Weights of a small GPT-style language model, trained from scratch on English Wikipedia.
Size: width 128, 4 heads of 32, vocabulary 25888.
Architecture: rotary positions, untied embeddings.
Training: 301M tokens, 2295 steps.
Each number is 500 + 50 x the weight over its row's rms, rounded and kept within 0 to 999. Layers, rows and columns count from 0. Numbers have three digits each. The size before them is the row's rms in percent of the matrix's.

# layer 3 MLP gate, 256x128, rms 0.301, rows 172-208, columns 0-127
110:462540587523533505572389552507533519498546486537611495555516461448606546514554494514429555690486580468522478480484509466473540391522480557520417436488484485530529493494417541531465545526410492530493499509509557511481551519467605473396501503490454520488599509482584530483505460467476463483492505537469592563413549497487459485506564481473559465444419550500607602535465459524485479535451
117:483447522504515494500523533387458421507585398472543531494570464558587482513435525482539493409468487468517601550482554519504449487528520441595462464493407466489493550465523427450551489411531511569557552516535471571524610410468516383556504460528492538552501524418456474509504556512480381576555496576472492517560501486497469479503470434529510528489446497420509450444435372524462514443581
095:429483506490476494513520547631475483517488511526500527472418549488471415504548470484462475488472500500575508447514580436452535404534471518451428617499540450415506590574398488565559555465352531586565554524506513485513473485509555442477537477508495514486484570585589548444551576461466475586548514566550557514495496452436564415484503546458537554419496494523539510521433465595471479523428
096:419571415514512421520481485521569466542480443447474507545492555544545385469508599411589458558528544512586417532449492573414495470531493387502406550619478423478479487448445557441483577407529493560477515443532511491527480585535561493487436495563562499495533550542448497505515452513499455569534511532506423487434537492501479498519520435442501441613397487525437485457425503494489517501495
098:541586452406510445439484568470521447560495452540599496542487536483440499520506525544576556558497647487568553516503426572493518518498516554547430495535540531530488542508450442525582400530503520538511473529495425578457591572447545476466440566551467484578492495447571516460456486422567572493509530570514471465527554487523384508512407583579510510453378471494494523453433466541493508550477
088:496431398444488506393485521482467492547573514522471449469491521577418544493394552445583532510498475497521464517438528427510571480518457546515522510459468376471521516529451510592537449568480524510449497488425437487385612555445432490570502468514545509570568436499498524446565513403528463509510501504552546532453499566473406499607542520523444460600555469490438564547589463519516528533560
092:587555494457528515439480591526484541472505464573567480515479455590567455558398535535458473512443476391524544503452525535529484420477479505584531423532503551524502557476524456578497442504525526518480475467443457530411476529485530549471495591553450499506556409457414492566505486481519415540483449451576527522590467501504502436528642525528485490443452420418554479345519513537507560519425
097:549556528452489418430494467511552495520495508455487567562461463517548591536524609482471513500547515447490582607589541568475557463531526517500551534481449494457569449438475604556493538623474554575535423561550446551503444446390469464602472491498612524567476501526513460553449529653499512448525541489505571525501515534444473510490422475569467498540493477476505531491444475535452419456542
078:430623594456478487524600560536420520501472491539560494596488533464572531511533567483601463464484512502500466504405475484478498430556523541545473552546571499553498486526507547490429557556448445563579526508456455441555492481504594404519540611469483543388533504521516496554460526455546491466472418513485531587526500470387549501427501522460554514493434524532534517541441381462440500417473
115:523552468429530471568502479467437568496536534526462509465568497483432497393463496560584490454531493583541578456452473500511546522455523443549358525523536447408550507416560572486522553592523513511489549428484542536441462447605451611445531531423464513491586534482503516556577465430483458509580502522507510602486414531493499500426537464583530501454443544472500403466508521500490515409557
089:478513549516532553632437546475511415535485489492535506516480498484532365540440492404482591505473475422484535530469504490480478574547480474437461465468397568443447494523400527413593421494586452550488461418520520430527593488595520532506498440502596488539521412527548536535514474578554504476567538444426504513561517485535477468532493522514535587567539455504403445534532469509410472539486
089:437493444610563480493415419502564498520547490486601491571557488451402515588473482564529509448440516504492503423608535546459502452439530489499467448466415410455555547448446553503521537504514428471493441432495495431507474486463472464510517526445574518567454578490529553543435624515458536509470503493464436499479569547506455434525455531477459539555461371460478582481456480543590548404482
105:554495463447609471562456507519563454444512436507609548571586560504427527446445472477613493486477584531592475437503549488494564470587466488473506537513462482423446449528546504450581504535441473564508561517548429556550505451431463489412513570460537406479595379450462456563482475518544478463491498459510395519489480395415469542512441517511562530485545497468480479533455475561502520560501
090:452395447480506587576537554463429544566458471570498491600383461499477414555482522446456480428529519511505422415543489531510602416485541464497535503560472425559535398521597524508547439503438523517505523549513474551596485446497429511499514498525471493502512543481401577487551588531491519481429456445490577511484516541525481558465480461396566545552553546501469428469494486478499606506582
093:605526558452473436579512450552444456600464467482549430523478543533448513462524488516591451531564558539534436569558487546573547522538506517447522575486538574524523469521440433574446549474581461445405516421395532496504395543484382513464560494598480463510489432418503524568535549502551512523557489565475419541487480491472492460508542507516581572469509492463492505512503542557471545592406
095:470412564528448565472575478456587411506430545555547552552552451532436481551451567453549472475553505421521471576498512477486445485467431516479454488475552491581433475508470388516470482524383531489496552514477528489531451466410542508620408540486523518537590464475593487454488494459614536488517525549505434516470527556545479564426511396469517544537564390505579543477483441513516460453533
104:526486535504514454513425374488560535536507484574583434549553391472547457495535479474487481413469488548453493454444494403518550509500483441570392532469431426526470598589632455521498517453563487502500538572535416533509537454555535509434592467451526549503464490499487422438433494570566568449487521500407482395417467558483522457532485544431539514527475506491496536568502451440448527497488
112:452498596460574529510510512453483533479415502536508558434471391601521403633426564578532441493471517493509473508564503446457469534382471569466405556624450483464438483469488460496492500478521542490484450493508513430504452436568491555532532466489438584561522529547535473544473503518605420479504526549529537543494451471413521587521437496484514532488468439416487458506436511563536529393502
098:482488401453433446451594548505461457496495569426544548449435457545473498591421544479453471543468448499610499564477441467535521571415539590458481580519600488609518452384411492539500558489461486535506490528527488593504522519448419560558520472547431579472552462465480503519438512454469572540418391561500415527528510574491544469490509473465482556495506468494542527455444471484447510493443
100:434508552541491470500524481524477481425546515471617563507649600513518520507474578525512523532512508522531449581415496512498499569595503509530509568515530550566403495572488516540448563429516471561490419524531501469475546509473453469518625525497606567587558455481489481604487544500494530525504431551470462504464530390500570465385470450479505539512541496511496421524599464509403486550556
097:595461424511436401505579477478477496430542475570544628597526517595523395436484518525466557490508498478490534502511487437474551566492473509558407599559501465535625591479392530457494487489457539474567541475579444501512497545420420497504478453472510522446509443442444493536503412423492446488549532520392516456513526519489478476412475511523405493553448561506456457496503568504484478537524
091:520480511517505478477492456568474416476514517498455511443565483462501598547482538454496461401432427442464441603503526493583488461470396479542590468494553490443519540497568488542460495510545517503424483609588512496544471539484516459563441472427439490624545463451489480455442589420398472509591561492423532413479515534534534517441528533479492510493495490503473388443531583554555453389504
097:555486488484556419501559548472506442532557536472482437467548493497501451533405580501533517467446522504522527477539453430579549419399480426533371487427506503486512470432512580457502476588450480480459483488460314507526453516508554557481494454543491460422458484519477407524404466508520486514439381564439568492510546577483494502477519451431486449459525493370560455533426507529478507484472
101:574597499585528494510471467502548536444564568508525388535510424440486582501480558531495428557514548522474487419496486452549473465441518417522499476493567448465434485504524576445493547520523462570476496564543493523495537450461587503523565483527488560476587509441561516394425603526426547492585488468577523495465407483580476572516504500517449653536440454467576567504528435464543502506552
110:560525523482521474605444518457557624443484516453411583524473546489594415567465442530497481462405443520539491437511477467464515501462502461526570547453528518542460458430548509456478512450553521474409399473464430578521446549537429504544455492440503514473472504422548531496552409446601517593589529535509528570517518524436534452423519463547478519378482533463564525475453441529595496508488
099:467397477525497556429504457508416588470570517551465439581435577470441455534547505506464446501538505474432508503495583492473592461570430491542448518563519489538430465531436525578412579469427547558505417420532461595450473494473531403555500458492474544526545528547539545613595540471474444534483493515475514492554484478535567470517432594507514498524537556471498515531521614467537455411427
097:513445501496483358492476541549517395556547543539503468466506449433445578561425543505484491517514415497490469501476523406449519435355490507548508461462488473468554445487489563529516525506530536411514570469474407564483471553529454472504492432524520380530456617544508612490484538515505451473523515489469371512473568507575467526513460494536549444561496616480487511551498513593528560415467
087:582564479512463497466516516368550548432450494474531533457484495555482459383474477478506475518546517530491366497554488514461503508534540528500526460564621613477545554501529510468516510438502494578592562555489503525491497426456486511507489555582557447489426490491499412477380579415440504497580524466534485420482435475430467527543587383468544466480454492526523497519481457464510368532454
108:529537458466515536479487489530395526550403534444463536614421467443476499449431512509532522528457517478477482431561524448448512476470525472536452484445525494536495516478515387619445429429561500477516568452549482574518579513496434453576516461479415447535479481594436464530529488509542589587438374534443510556550509562568500526515503542586540580522485515430492577518559431503606542485482
102:499553457535465431485443510553502451453515553503441446541511518506521532414494528488487513468573558459457371422401519613470508598563387542463502442393421501469505529450476490515492508460567476496440479529503507478545484451531498563511484524501570565434572478537528473467426507441521451440617546486474486413547397412498506543536405579595574521511550517489464480556529549498561433502508
110:559550483461475463523464477568467512472451473637518467513462424411573503561464462519499538519468509557483528492442583488473556444519537570499513542500527500453552552476469434411519458509532556532510516494452522408524461540476509533470538392575524562542594627485454437455498528562440593472472524574440567475477502566514397524533479483556641437534455487426533564511522506465598424468471
094:514522496527524573480510527515464441503606509423570462495442515517494468437571519522592535543529481591597431506478517483496405494427398461510533544478582575565526551513575510510446459514504557439502476550473446495556507555493561518584581423571512456494542506402519550595538529499490480590435546614452469572517543592455551459427534431582520514483483585543459470466445487473455536526539
098:609540430430575478474502508446496537502519544420612576519503577490582471522494482534469476443509508537581523548567505434404540528538402499436502493447457531505482489464514470569492509480543513508505584511523453517481414532457512473636504447412485528520491494442608432439512549482496421608481510523489454544532480508494472401487535566511431415486467518485619465436441430553523469421441
106:489493493521550456510560559504495439529477518516435522540379543449453603578499490560604420472490469545541485588393565511567498473528524511585540527464448514522523507416598381517464531485447386550486594461456549400459510534483533510530566456501551560470505489510435467522446548457504552522573484503451435536497456490398560492504501530542509569533540536426551566446543480458534406465447
098:599508469431559456558507489463497514555573525502532598483455518493470462530448457534407582542548491488556509543456480475540524418522490541495535635497538527568507576462569453519546519475478458526525466572499539473569517486452519408504500476541466477566551519505534467527549578407424438546420503544463405528531443601488550533323506481510453574420576506470497505576503576528495497487573
108:525497534558495510467638504470544414567411450515431434475438499512466443554467459470465388439547545441491572462529415511580496505512474463619446403498517479459486504524512529502456444396530538547582488578489482434415591496516503498551518530464484491519650580416528498530492537461524531544575493442529485411500503481457486500496534444484466593450553415527483557463525486534578502481500
100:484431475463553443453520574488504491401414528439492522548463433511464429477480515497456497512533475499587548515512467523555553556386464528489528439478509512520462460504390446467460480471441477580493392564456492450468476532452468518445448513419583547526487506415552571511465436374496537451557472625560451459473568587561542537412437499568488556470569562506484426481513493444537425473526
# layer 3 MLP up, 256x128, rms 0.315, rows 172-207, columns 0-127
096:490506551552511549518462420493483429542497513520439487522486494495522540490428458404491522481510480419564490456480553411469417498512440504488463549413379523550478465481454494444566539550470523568541411493555528509591519474530587537464447508511479560548463512542425484463552537503405595497475479456576551523555446510436533466378581501459450622413515506547550481579417514378538490468465
103:529497551450463433464587450491485540515476555411607490554508540507506530484507453449459520519460469538480512498514511482451461449552491512498560564532460564475502495469572516466571569609439485464506482445532389607551443456478434483493493503354554432482494460536629544581540550452549430493499642472524434564466455486537452495490396408521495470471555535525459518582516559468525466491445
092:480535510518562551498519479465455485478491571453406587495566480431535543487513415444540515490443480489455546482420483479567425574451468504595498525514572395487504388494471513490511538492587522553579521537495460479488513623466477539498528468463450446396463452541528495543507487682493503490528547480482462504465499573485582367609529512467484552482587529493476547557432521472483528469575
104:440464500518540464595519493475465501539561495333492554526558461492490549523540501498483542485461499512451536422446516429602515560406488515549498478440395568516500433443440449534536573508442470453550521527556531463466574481489403532532502451495499486511554427403465470580470423400458491457456459441516473544418582571513509541519431488557571502570537537516566423518466428479558550431469
109:513421585382379530506545535495430539462445464523533463522585492529492531444416479494467473402490424512456568409382474396528543531435439623505507438486514484457550535518529537445543433534515475465522466517485518520552503513517457491504439539520512561512505533495457533558540479436552516488490476498583552450565579449467567554501499512485494559382516577564432573551583514498531413459537
093:534500448510472445509498434493389506623514492455498462401482471537534543541420537508545601594519476544562555436511507518466404467573511425581574484527437482527522404497496494503522478568548494538556449557489535408440569656602576512570497464571630551442453483507531507436500490494525498468534563518489448492530550531457501486565489442543480534509525486523426536572552492472519495543513
108:490592534474457557474538528501459494432527504535538511552564441473489484503435493523505483509520569478385446463524543547502558498512518499555490442499560619445568546538380554465525413475514421575559441397481468407433464533416528539413497500523482466439572426472537419526412584476573455512519499471514447449563562459502541433429519542465538515443539503543536456409444548536602464510505
096:549364521449466514531518624415454477447487483458437460462512519580478535451454538496514540472476421532488497540516585491477433450478527554568526507424470539496494534533496447524583443502476442553363512541541499533546386542548547482538516462565388417586511539526578433489540547432477478552518564604501503462507488470481513459525482397573512553437540509489489472508620468482445504524565
126:445421482486424547566518460473537573482561480650505577426526458510479500522466464495460415483492528556459551513475607536411484440467481500424510533577472502507562503597443592541439539545550542666543481507497495480457440508463536450393462425503471529558509558584541462569478481497477498437514510569479407540468404476534504507472502474565468467418550526490523504522514477459460407485483
104:476456520522476434509545533547553462533594406450577485481522489421439621570458488521637491517399531448420563538538509541453534487493490569590528479533480453398531500542525464511433450430523525521448492470622543457526586361525517495483455458462555618545436544510552566524471527555518528516452452474457478463513526489625542506554483529510511485520518501540475534437574499473519476527529
097:460493509439455489447514549607555471503484469488581416567566572513538526472425459507427531444504475470444431510454548530454549499443425509527530534507477537518526507376469410391563579552529473530474445433490588517457457494478546482578527537540511398452484470524536524460468503433566475557440557413511529524526602469479492492503503416522445544433505561493358491457483428571535408515499
101:469553565501428539517537532446531533481546512567507503486597507463459380457488487591479469506430510437491546546444431532516547526570515498522473492458599480497495519548604456500514485468381483514536528455399494562593533508497536481464469460447487523441544454445414525501461424470314496502450578558451509503517509489518505442569567548512498597519529439615524407472440476539500455495454
104:487520545490447566425441487579519433436516567468486504484494547526559494495516507529503477505469553519507466519517453554551593500450401484566414525456481511608435462554486496440533501483456602500479514466566498526508571476550484494371491594427538572472457419508523513492527410581524524510530510381490462486493478619402476488526569580460440525592480535539563433541542571582501433472571
092:491566455461382495461423413432541471494546567440522414511551498516436449401485439485472428543468470535501499601402444379474476522547507532448440409431567468539509579423478556499463512410575470534516527495495538480508428472546527455587445534511565540460513488401501439568524529500427507433467495514571456560513505495426492474451501476527464437551512497566497464452592513474431553470547
097:617479584557471429551476462495470429399562503413564501448496523532395451495508413410552449504471491583509504479530389559498489453539496517413524490570510543529502542541478484416493554482418442567466509579476498492470580489486484463496596542516535440503583603487518561540505512400510476480569487524545556458566470424451573528490551446480505438498549472495456447512402509477497517520392
097:470464546555433468588524533501431460491559417516498534455358544472496465493497520525513600543479500522497549424478463516509546542504455457442427463483441521467472479511504550534386468437422445421470570492529511501450610371575488518506577496491447441424455528518427437490542562427498496464452545404486553486424489471553457533529519565540501515540495558545329514528526478517526550526460
110:485536500462564484571408544589437490478491464583518439453509428524475458538472366481590489517557445499439467488542475510553542474435544473539454567447527512523514573452551513527600552461547503486417467496503571574506473534535466528514484485566523443486487632638488455478574523481546476410533482511554583461491514483532627539505462486529505485456451448468499528461516542625588548448547
112:453415492570548506613406524480441452473478498531466425559487501528451496575476473470480437554441464568535614540543506513488579484419480545454443617401431456495464633534435502540549436558478517545436456541493544480510460530523463438492521521517505508410420540484483542382476545580443426549553472515508473530500500536461537545546501531519517520510573568422553497497521436616496461505480
096:528532494508624452566529463523569593468571469514417520507439518444546475409568582481463459444544428543508453525407536443415470509507477505527493458566496495514469522574492545530543486529531538450508600471569470456464586483586559497498442538512577604442559512568559499500565520585502553374568506515520496573475494452467468436509527476505533518564536451500508569389489424580562486518482
113:588588545456424508579480501591506567503471566476503511470461518494602465439475589484463505496547474524521519494523516362494513477440504478379497516482460478511460542508452533643530513597510480524503502488498518560465452547565456489381423451486413437404521523533489526491430407428471513456456550470506437536480616473456480486500453541486458467484460582503497519530547538511536592606456
075:572490540571449533484473524511499497522566585433509460472511554505476421481435528502531457496549453478614460540596550530536471500487528487479517479483455523519558581596446538495503568521513490529567475388481508497400489507445428378491586568566412430511446474435467540493593521559491513570472514477503443487509596501518509647467515433571557470518471499563460509449476523411580439428516
091:518497498561583471625477539469497618555506529525547479493478600507470487527503543559541523592513591518488603537437436490515542590472418500375463470638520572466461555623463509564477555590554478500438488495426542486420491494477505485497549460546445604573512492505525482498558469418544470457440463524555494445496497489491475485527540530553421461550543512487541498534500469525425518586500
098:492546428528491537494554471396409535476445568490535569585554534625376518518473392496447471547584548484534506560463519471474507520555493552538557495561519517532520466520581533481571541526531511526448464529503511553545488549492518473388592498551504518469464485397479546413525528513568470523567592525461542578438453514563496535422443538546502494505519563511477501454448486439527397391570
109:586581424427548524590501492523532517453446448573540520389546492630441505494539541507607476500480508496473486556493529452488559450466588482592507480508567443556578558545503471498455565548506452531486556453529591531515512503455545450488483538432468526527541614403574456453505567478495471487527483539518471496569512581512536544555436517384469548463489370508524547471491476490403452519525
099:510491455427565504490471419418504462565541514498389516429572567537484497533509434492469564491512501591470510424536489432456481542415528655466481541476506508445499566477502524580482467491493544497489574579489610417442509542547507508568442508570557469433485525452467494537554559563472445476511512455552479552373521478530518600427481569473526540482425456506445508495520502607494604442489
092:568508545490471444468455543437534482520454521587430525553466491546536479518456503566587544499402537549558478606493491472516474508500461517479549534573533517486567489610486477373597491462499405573573547482479476535494496521474465525454534542575531433546565540476480542380531492511499539465524520525484527478374448449465553532509585443469448517474427464550545524411476349501465401509517
092:487465536513511439547585456359543453445453415511601489495588531545464570514484387476540434540486592466526505472499475545521461489433498521531408556497554493425456491510499516556537553468463511494435508433527470456428541507478562491532475512526480507437414556470535582567489406510506442482572529492481375434543495517498587359543462521482597520500501463543586493575448509532482517541444
093:457408555490453510488423491453498489424499499510527510539413618451516519418491548433502481534543535463495468497482490402493473473509488498493533491488597599448501518477492424530517519571460473448417456493525555411427461544421492465578506445451485531429549470533431426573581552502398474479478431488547463399602445481517587522369522474418511540461476565460579556557554497479497491518533
110:453498424503487516487598492527591499580510474550534570435538530564491435423547543509491469516543430486487514520487520515500462484534540552540472461441480500509537535457462472574456526376322572409465492463468480545513509444483579514553521436456407565552521506479504492424599621513536469497468461525454552535392473483519527462480505431596508549523540450510590519467526481493423574508406
108:520485520469405444470510462466541548535500481569492429514486545463629502471440455532532581653537450520498486512504427409485557485609497452511501444500496541491538536499523482566423570467569457567519409526419432413502525615508433560487484428553500471532425469469489573495554472469504553444528439446458454458469480489557447526479506482436493501405536492527475545543629545469534526561568
105:466440435450585462513527480541503494484636491437541504567497486521568452559531493553440494566518558456498514435459498536507518450511504523487481521455544477472494530529468585411562501616521491445626546589512476535443562468446504474560588519524446456473478432461537557566484439497546494439494426530595427379529453498433399591488498554479560497449526407523521488504437462432498584522538
099:532512471450541544531565523505412584389506543577435533494543494511577485473535497515403525478543508535504543552489431485585572496544483531470402460431536524555485408427455527508505569540546524548480528517495485475523482505461546427481553454495507464471532457507607508442520614580474581492486535467452444523491433604545481542439436468524525445442510379583447477497516628518478494380486
100:454534450526513489459472445485467606455519482545578447445547453546508531484447569441431444482466434527451501535545539412483477488427530436525440444396568494476469676554512539515505422544480410500521489477607634481463544445495568507551563473529498588541389484433492504547492504605471476455496547524455475503519548541445398520509427580508567498461489476515470525551490500476535478513484
108:497511409448527494442546461449414468480521524507583515556425505578487605493437525542540452457533448583520469579519521520549473509494565489453503521504516565487495437550503476387502505522490385565448454540547472500466501494509454505462543544536451444594580508486525551642442589418467498581538377424510452540544436508444515507446513477589484532507558482400530554512602491514556495516538
101:499472507585452562551550512445464460481436511509433518491458541551393397445452440471456430539450502425521433502448523610600526499584447497525565471473531465532506479459547458454560497537423532416505461468608536635520556497505443429522474478522516542507474575458483477502466462455406590480467540501435538480566521467542485439496495479496419606579515453619502470513554501458443489515535
097:491541570515512493526620422495483550513408520453454477472439411532508522576537419545476466487450548512457515492531461625512386413515457494598460520448398525478510470418539496478508471586427438454477487504470457444465554472520469542503455459447437422563499502455575479381443569501465520602457481467560442442499561544432515478516467419536474448444525528463505533556436458411512498495455
# layer 3 MLP down (transposed), 256x128, rms 0.296, rows 172-207, columns 0-127
111:503446531490503493538506466543463407554525630559542446484444473485591506571480482564423580557516501472506466515502481518545472408449438517456460552487480507480469571409511473460532519517462462543522442494446488454555489517420493521460457535500505472555470593500515497499520447634569469462483405467476518475466522565394465444427477407421476493495509508505449671546564527553533495517362
097:494510491500503492485525492490495450457450494460490575577522478517543449482503449487594552551530552494484484578384405537538469468442455594434569552507460513454464501496429543544507452450515612528529502538584528503572617497416562540521484379521516495422533526445490545499611532558514545563488534565534386532562411495441496450533492490478587566473477531486451510559424494581496415537564
112:463566472549543562488503547479449535551519473463475510503462453513510574514483472536505524528510471507434487554489444538525405556486527549568566343463435497560436434452522489451506500552630457409461554513447459540556515494504496540492470476482516435520495342464544491541506530524608540469438501402479411450513530547541457578529440474542472405571472498548469519499539589411536521472613
109:535528418514595482520448449514496452565539433409503398529520487477556437432506524462487540499515485444501508466513376428419535577518492585539399518541438538452561394432575467434475493501533474441527571490612557501498531553466528513532524430499601539412578489508512486569555503484419516460479554447512536546512621520491480509436490498516445607547522425550520477454482534499461483541453
109:529463482464509566487527490481446491435550537500536380503466555497614479485617463368436514492504499499427455587515479449539564556459429566521443532520495580381553531471494417404594553506468458506505498479638481493481476524404474504547525438494447497438512517559538539422504537469440498433560448458472465491456487503536450479567568524493596564504535567554511527562521542503525449542457
083:422451471514457474475413427471565503366560480528435501494527446501449501529575507480565595491526408569528549405520484535434510636600509473501562537426513444504434512540432500503461508548476495451559453477384578384466544545482446514496542550497473584535510443502461400517517475487536480529516603434541502498493524539500635486464481483420454431488502479520498506549508546480537534481530
108:542568509456461529549581494560430529415569430507510440433571475447440516491514493514501618530487500500427480422516494490502515527463528372515539523487513461514532599523443564522448456575556448569593443498411441503447470547531482518494506474501502510507500406512522458513454530428498412506477448561548406529466585535486538431509656519458543510423522491472482550448473491542491473521649
094:530471449432494489558454498489450556494475480463543480573561455491486548521397493551503493546391465474459432490402555394431493494486510554517473450468412459501509488482541543445438490480495607541477505509473621454504507501438514512550514538496606445515499430550584509521441560518522460464544464483368497500490574561537458501584463519503510517568481480559506493392491475433553381354534
136:412479406449460487485415488486472541474541547531519610524516451509453569498493445418528399456560517513472530504488466481452488372530472581407526543617469480484607525595433529521404510479565446574524547486527462485565490533472518527468469411514523517487528532502536396610484509475476426478551493585433471490530470493591587444549516462522547460427471443483567519485507472468528412483503
091:517547425505505501475456488566642576533512479487493455474491389425439471552444650564440418521529419525450490539563520476465451489532511518536545418446450599585415523542537423497525513458568504500549473476576463540557527509544434488543570598470546435486521519451472493508330550468533443450505466466468546567487512496515537519518521486463538523511544409520501524514490522518579446485480
111:565477556448518533501534452563497457560418493466446456439507538594432492501358544573435514527475434477455503519519544414469514612452501446489386504440458582518533523520452470469593461447517455468516487467500498480459465527476477488539492459517519482477487501405562570430531464539585455537556506510503564428550581475372444591524432408496462511459456489469528467587562543546517580449466
102:579500549473410462509497559485421495596495488462486575474552534475460584500567497578415578527456591440537504572432537482409506447505503517574617514447540555446472504540509480475531507410568457525495469593574521464405547540485456459485534505450466511448473455529520452472513468420495445473405581514561444569515500436478474487541569495502340552486467459440506505534481520542517559573471
096:562424508504514372629467457499422452435463489435476476495507445507511538554444469396575455454509597476413420434533456410519579601520498517555549539499448493459504525497481576549477430518554544445594496436496520529464474417559539491517421504503552543412480544522493496535486521504494479507443550462497541442503451614470457491567481514513511427546480559410567575533528571435481455504513
096:496400551447458488522461458524559482506470420521467530504469526475440406589387585482502500522524460540523425531457458417585471409465443541441579602526538521557528484486556565468472428529456528468509453505519509461559460486542416581415542523606502498503476478491555501514518443498617484560408536457507455541501502473513456498495567546511563492590482397594436562562448523527513551438471
106:568509467444470547522538535542576524354517558534491469543546486569428476435463516495536535623531565425522438474432496572560486513482590524411483623449447569544480513527463462524452578441447480527448532485485504479519527453452551524416530547512586444488577520446532582475482442413493541512620506609524463472480497467490558466552523503535496494471497484385545508550512482489442514459415
101:562474567412537509566496472504522446434528455563537587542518530505479606464403524567537447545503483532546471465487454446427503569529534441464454531539481553580519515467550594548572536436631435471479558497513495584544512409575465568486506479454495507428478464450550517546592449431444495499508413468470485568561481466478470519553508537535540524505532460583368496520559446495422439524569
093:522505535532488563474410477471494536613544559522505458494421454565432429466543412622492579513509530577406486457410469461584453519498454444482444419440478470485500492484551463507591473534446421507462475501572519457474384512509552556485486560435506508613542503509447422464475521493577555555530598481432486452474551551474413482548521484539535516512495469480557405515585480538514578493514
109:512410551571459475516443516542481491469570483528543485429472536470485517561509464456498430425421591510557528676507515489482571449463489554536428533467457457548466478488461517458559426646434510561461499530474505447489487518517443493560430506458589485417530565423465505430474504548477479428513487436539499416397595517512465545502482487502564507498509525502633417571510461510526559495488
096:533468471478442484495503432541549587500606481529548531454477567583486606591467448518482501438536523501489525449455543545561611473474496510400530459443452529498479509540571468385460554444531483431447557488453436417556409491444511507472478455428453423474496527435434596488502417537476447485414534535507514478464511483427463474482403504472501478461451495498397614450521499456572454533451
115:507515528445547528474509455581463477451475603440353487540525483475539501505575539468518516450453469435489496464504491398509511546530488496574477536480414499476536574450477587537607487538481491446542504481511507497434473544521453438516445389487406535442529470565534555509398434478520566580493537522590513523449629586431444462503433516485574530505466585517516508528448564567460532589453
088:491481443460480430528505472556472464450466448481458550570452516608446483476331521546513520506520513507470424459452472409489557459517522556590407595435345488572577580518427559477545442470499506510522455519465459529597502499482363540534523483507527540474477488501545417421517520468554486492553596545456513500486501487472431403492481540484537536460484478475448468415460459543498477530528
093:482467446464451541552479510497469440454524419559462513433491443431555454441565519410493391465572506601510512499478444473401372501452553420533488513532555563554498430522528500467544510534473509469509522551560479560507435445530583500463509450469483461404454478473587456542591424477462526558456476435558505488497505443483569472448489374457528541618559556448420536490474459545461537462493
104:473461487466473541514541487492503541575540524539460425422461464557513512494423522497482537471467509467526485555478487437530550495469590420585481497479505548530464450457476487542460575442400423456503575529472488537586629452454568460533528460472527472443431537544517350532419511574483501552577450443458498535471487485508411588455568487422400451474509506398565448527490445470527432468409
099:544597562538543414469463538429528495431495575566482474575432481433436538486492478527522529506533476536519486537478396493627468367460584507474469546492498458506430550452534542385479564521431462531536473495542675463471548487544519475545476559458425456508490514522533542418459576538519506454557534546416536521433452505538461563475421500554492519583555473505542564500515480563519506506456
095:521503502488551481530474578389432448445529528531563419520452503471541494486517608493486477519592412490440614500526464510439467555559549499527529437489607466515502438470515582540553484555486412490490468652449430572512487593532514442455532538592416439436596538524427401474575505439446434492498491466455427433577543524466492500479516498550493522523530446524493485517460504517513441472513
104:492449520516480563442508533515503532484505482609508460465495527507497457469509477475550519441477583585506498524455456631474546413482478501515546576488397549483541534537431514490453535508561460532529399472463512513532475402499454481436541522451567469489547526482440473515501535363512436524543460530450415578516473492508564488516514552530344505590354458420455551498493443433520400479444
094:480511486462460565538555505514417593485508591501522476497525469494393499432526549545382430432501617491498462576568496539454415438450496447498532509543489527505370467533555488433376530458436509482576487479561559534533481463488488543587464496563600433442504432516464509502438492474580501491462508540576492438477467548513452511577503541521509501529566520495531453463452423415538555502610
089:454552536458555499473657419546498488468563410452545436553517512544516690475470550507475446436502425526480400538476501485460531515500589535514567530557408529494431467499514547481443454540540432510526475460372507470524495536554427482481493532503479531484533478471477523537486469406482451506417375516459517535494420475570545505473493514393487453477500437437496505437531487486478452458566
102:476414388471470456510604425504393505506453443517594505558535500503477461460570410537496518416540480514445511462541494479521509577435451555572536430531526538410521527553478452544527480474515569476522502496528520487488494503478557538492513510518441520490526586431506525581519532449593502551569572540419565463532481580453619570510571428494548490470495478604543558477567582549415536574531
099:518471458483563523531368513536495507574428468589439522527534438528451463494489586468502510575465443522448460471487474469528498523440581507599612460467581563537548453528491489445517501413521534488595517469507573386484484538442530513533539534525473429544519540553546435447510467575445516483428457464465442550476485547514537482412633521585571464517445527532518587425513549494504472438591
102:458471477578560482513513544431475440498579477517516528539492597476482498490495485480494440458542457402499578435583417516506569467422448463407483452492445404479470492521491569552533459492568518456533548527542457565422523491387523425576437449487463456449480433518511448460450478392533523467610514473552439510553529534482484616542535486517510424426559579496536495448492450462455505621546
099:524452501475592494542412461508579577576520573570505491524442473538388467428473434500463517531501461446491474436457560489474485476491542386455507473497493537536514481570379535532548495488465506478546467562504526550530446560512547516500498547454582499453505486508498439604377453410574529529436490487471430453480437450465473481454443436460481529511358450386489575497463418495566505563504
102:412476519459554467537448480508528451546423511497505489513471431536572501494514617483533489485526571533435480487459472538395386557646462584541445494520526496561519473521459456465485582537497539470456464541450459444483441524403521490456495449520533527388489544553471526523498483497577508617495561516564607536584472586533443537418434462610527497503595505468521513518524437501571461522511
106:475542467515483536432526452518578544444498431519498477574431544511479553535515546506405514485576494587559447458545487448544505529521564498478583504548463531559499441490476445463465591477478474546472546550485557469488453540563499501507504453464521491516501471458374464461509522424538472499488337409467389546431361488490519499518576585554532445511548493483457564467589444484576387536547
106:557586520410522535485461508526450487614441476486463490480521489437499521528544503563560567440476480598399472424574395393486523601431425551467477596539494448503436457514508495523427491484556482489520489423491479503534449480604490601513513406517508457448513437452499578562530561507534428475480495392545535407469509570460486506523516532465530529452575486443481506489524411458482434557474
087:467552464533496438494542597551418430490510512434507473466608529360456476493503475502542447542474432512608477504506494486457592523490487522404541524542583467518464469575420526529462483484419548520568553505435416525581503518452540533461572538507425492424501425520468489534502559629590503462451506548521415554392420484558507548505519532549535414509504493483518443490502486550429508493574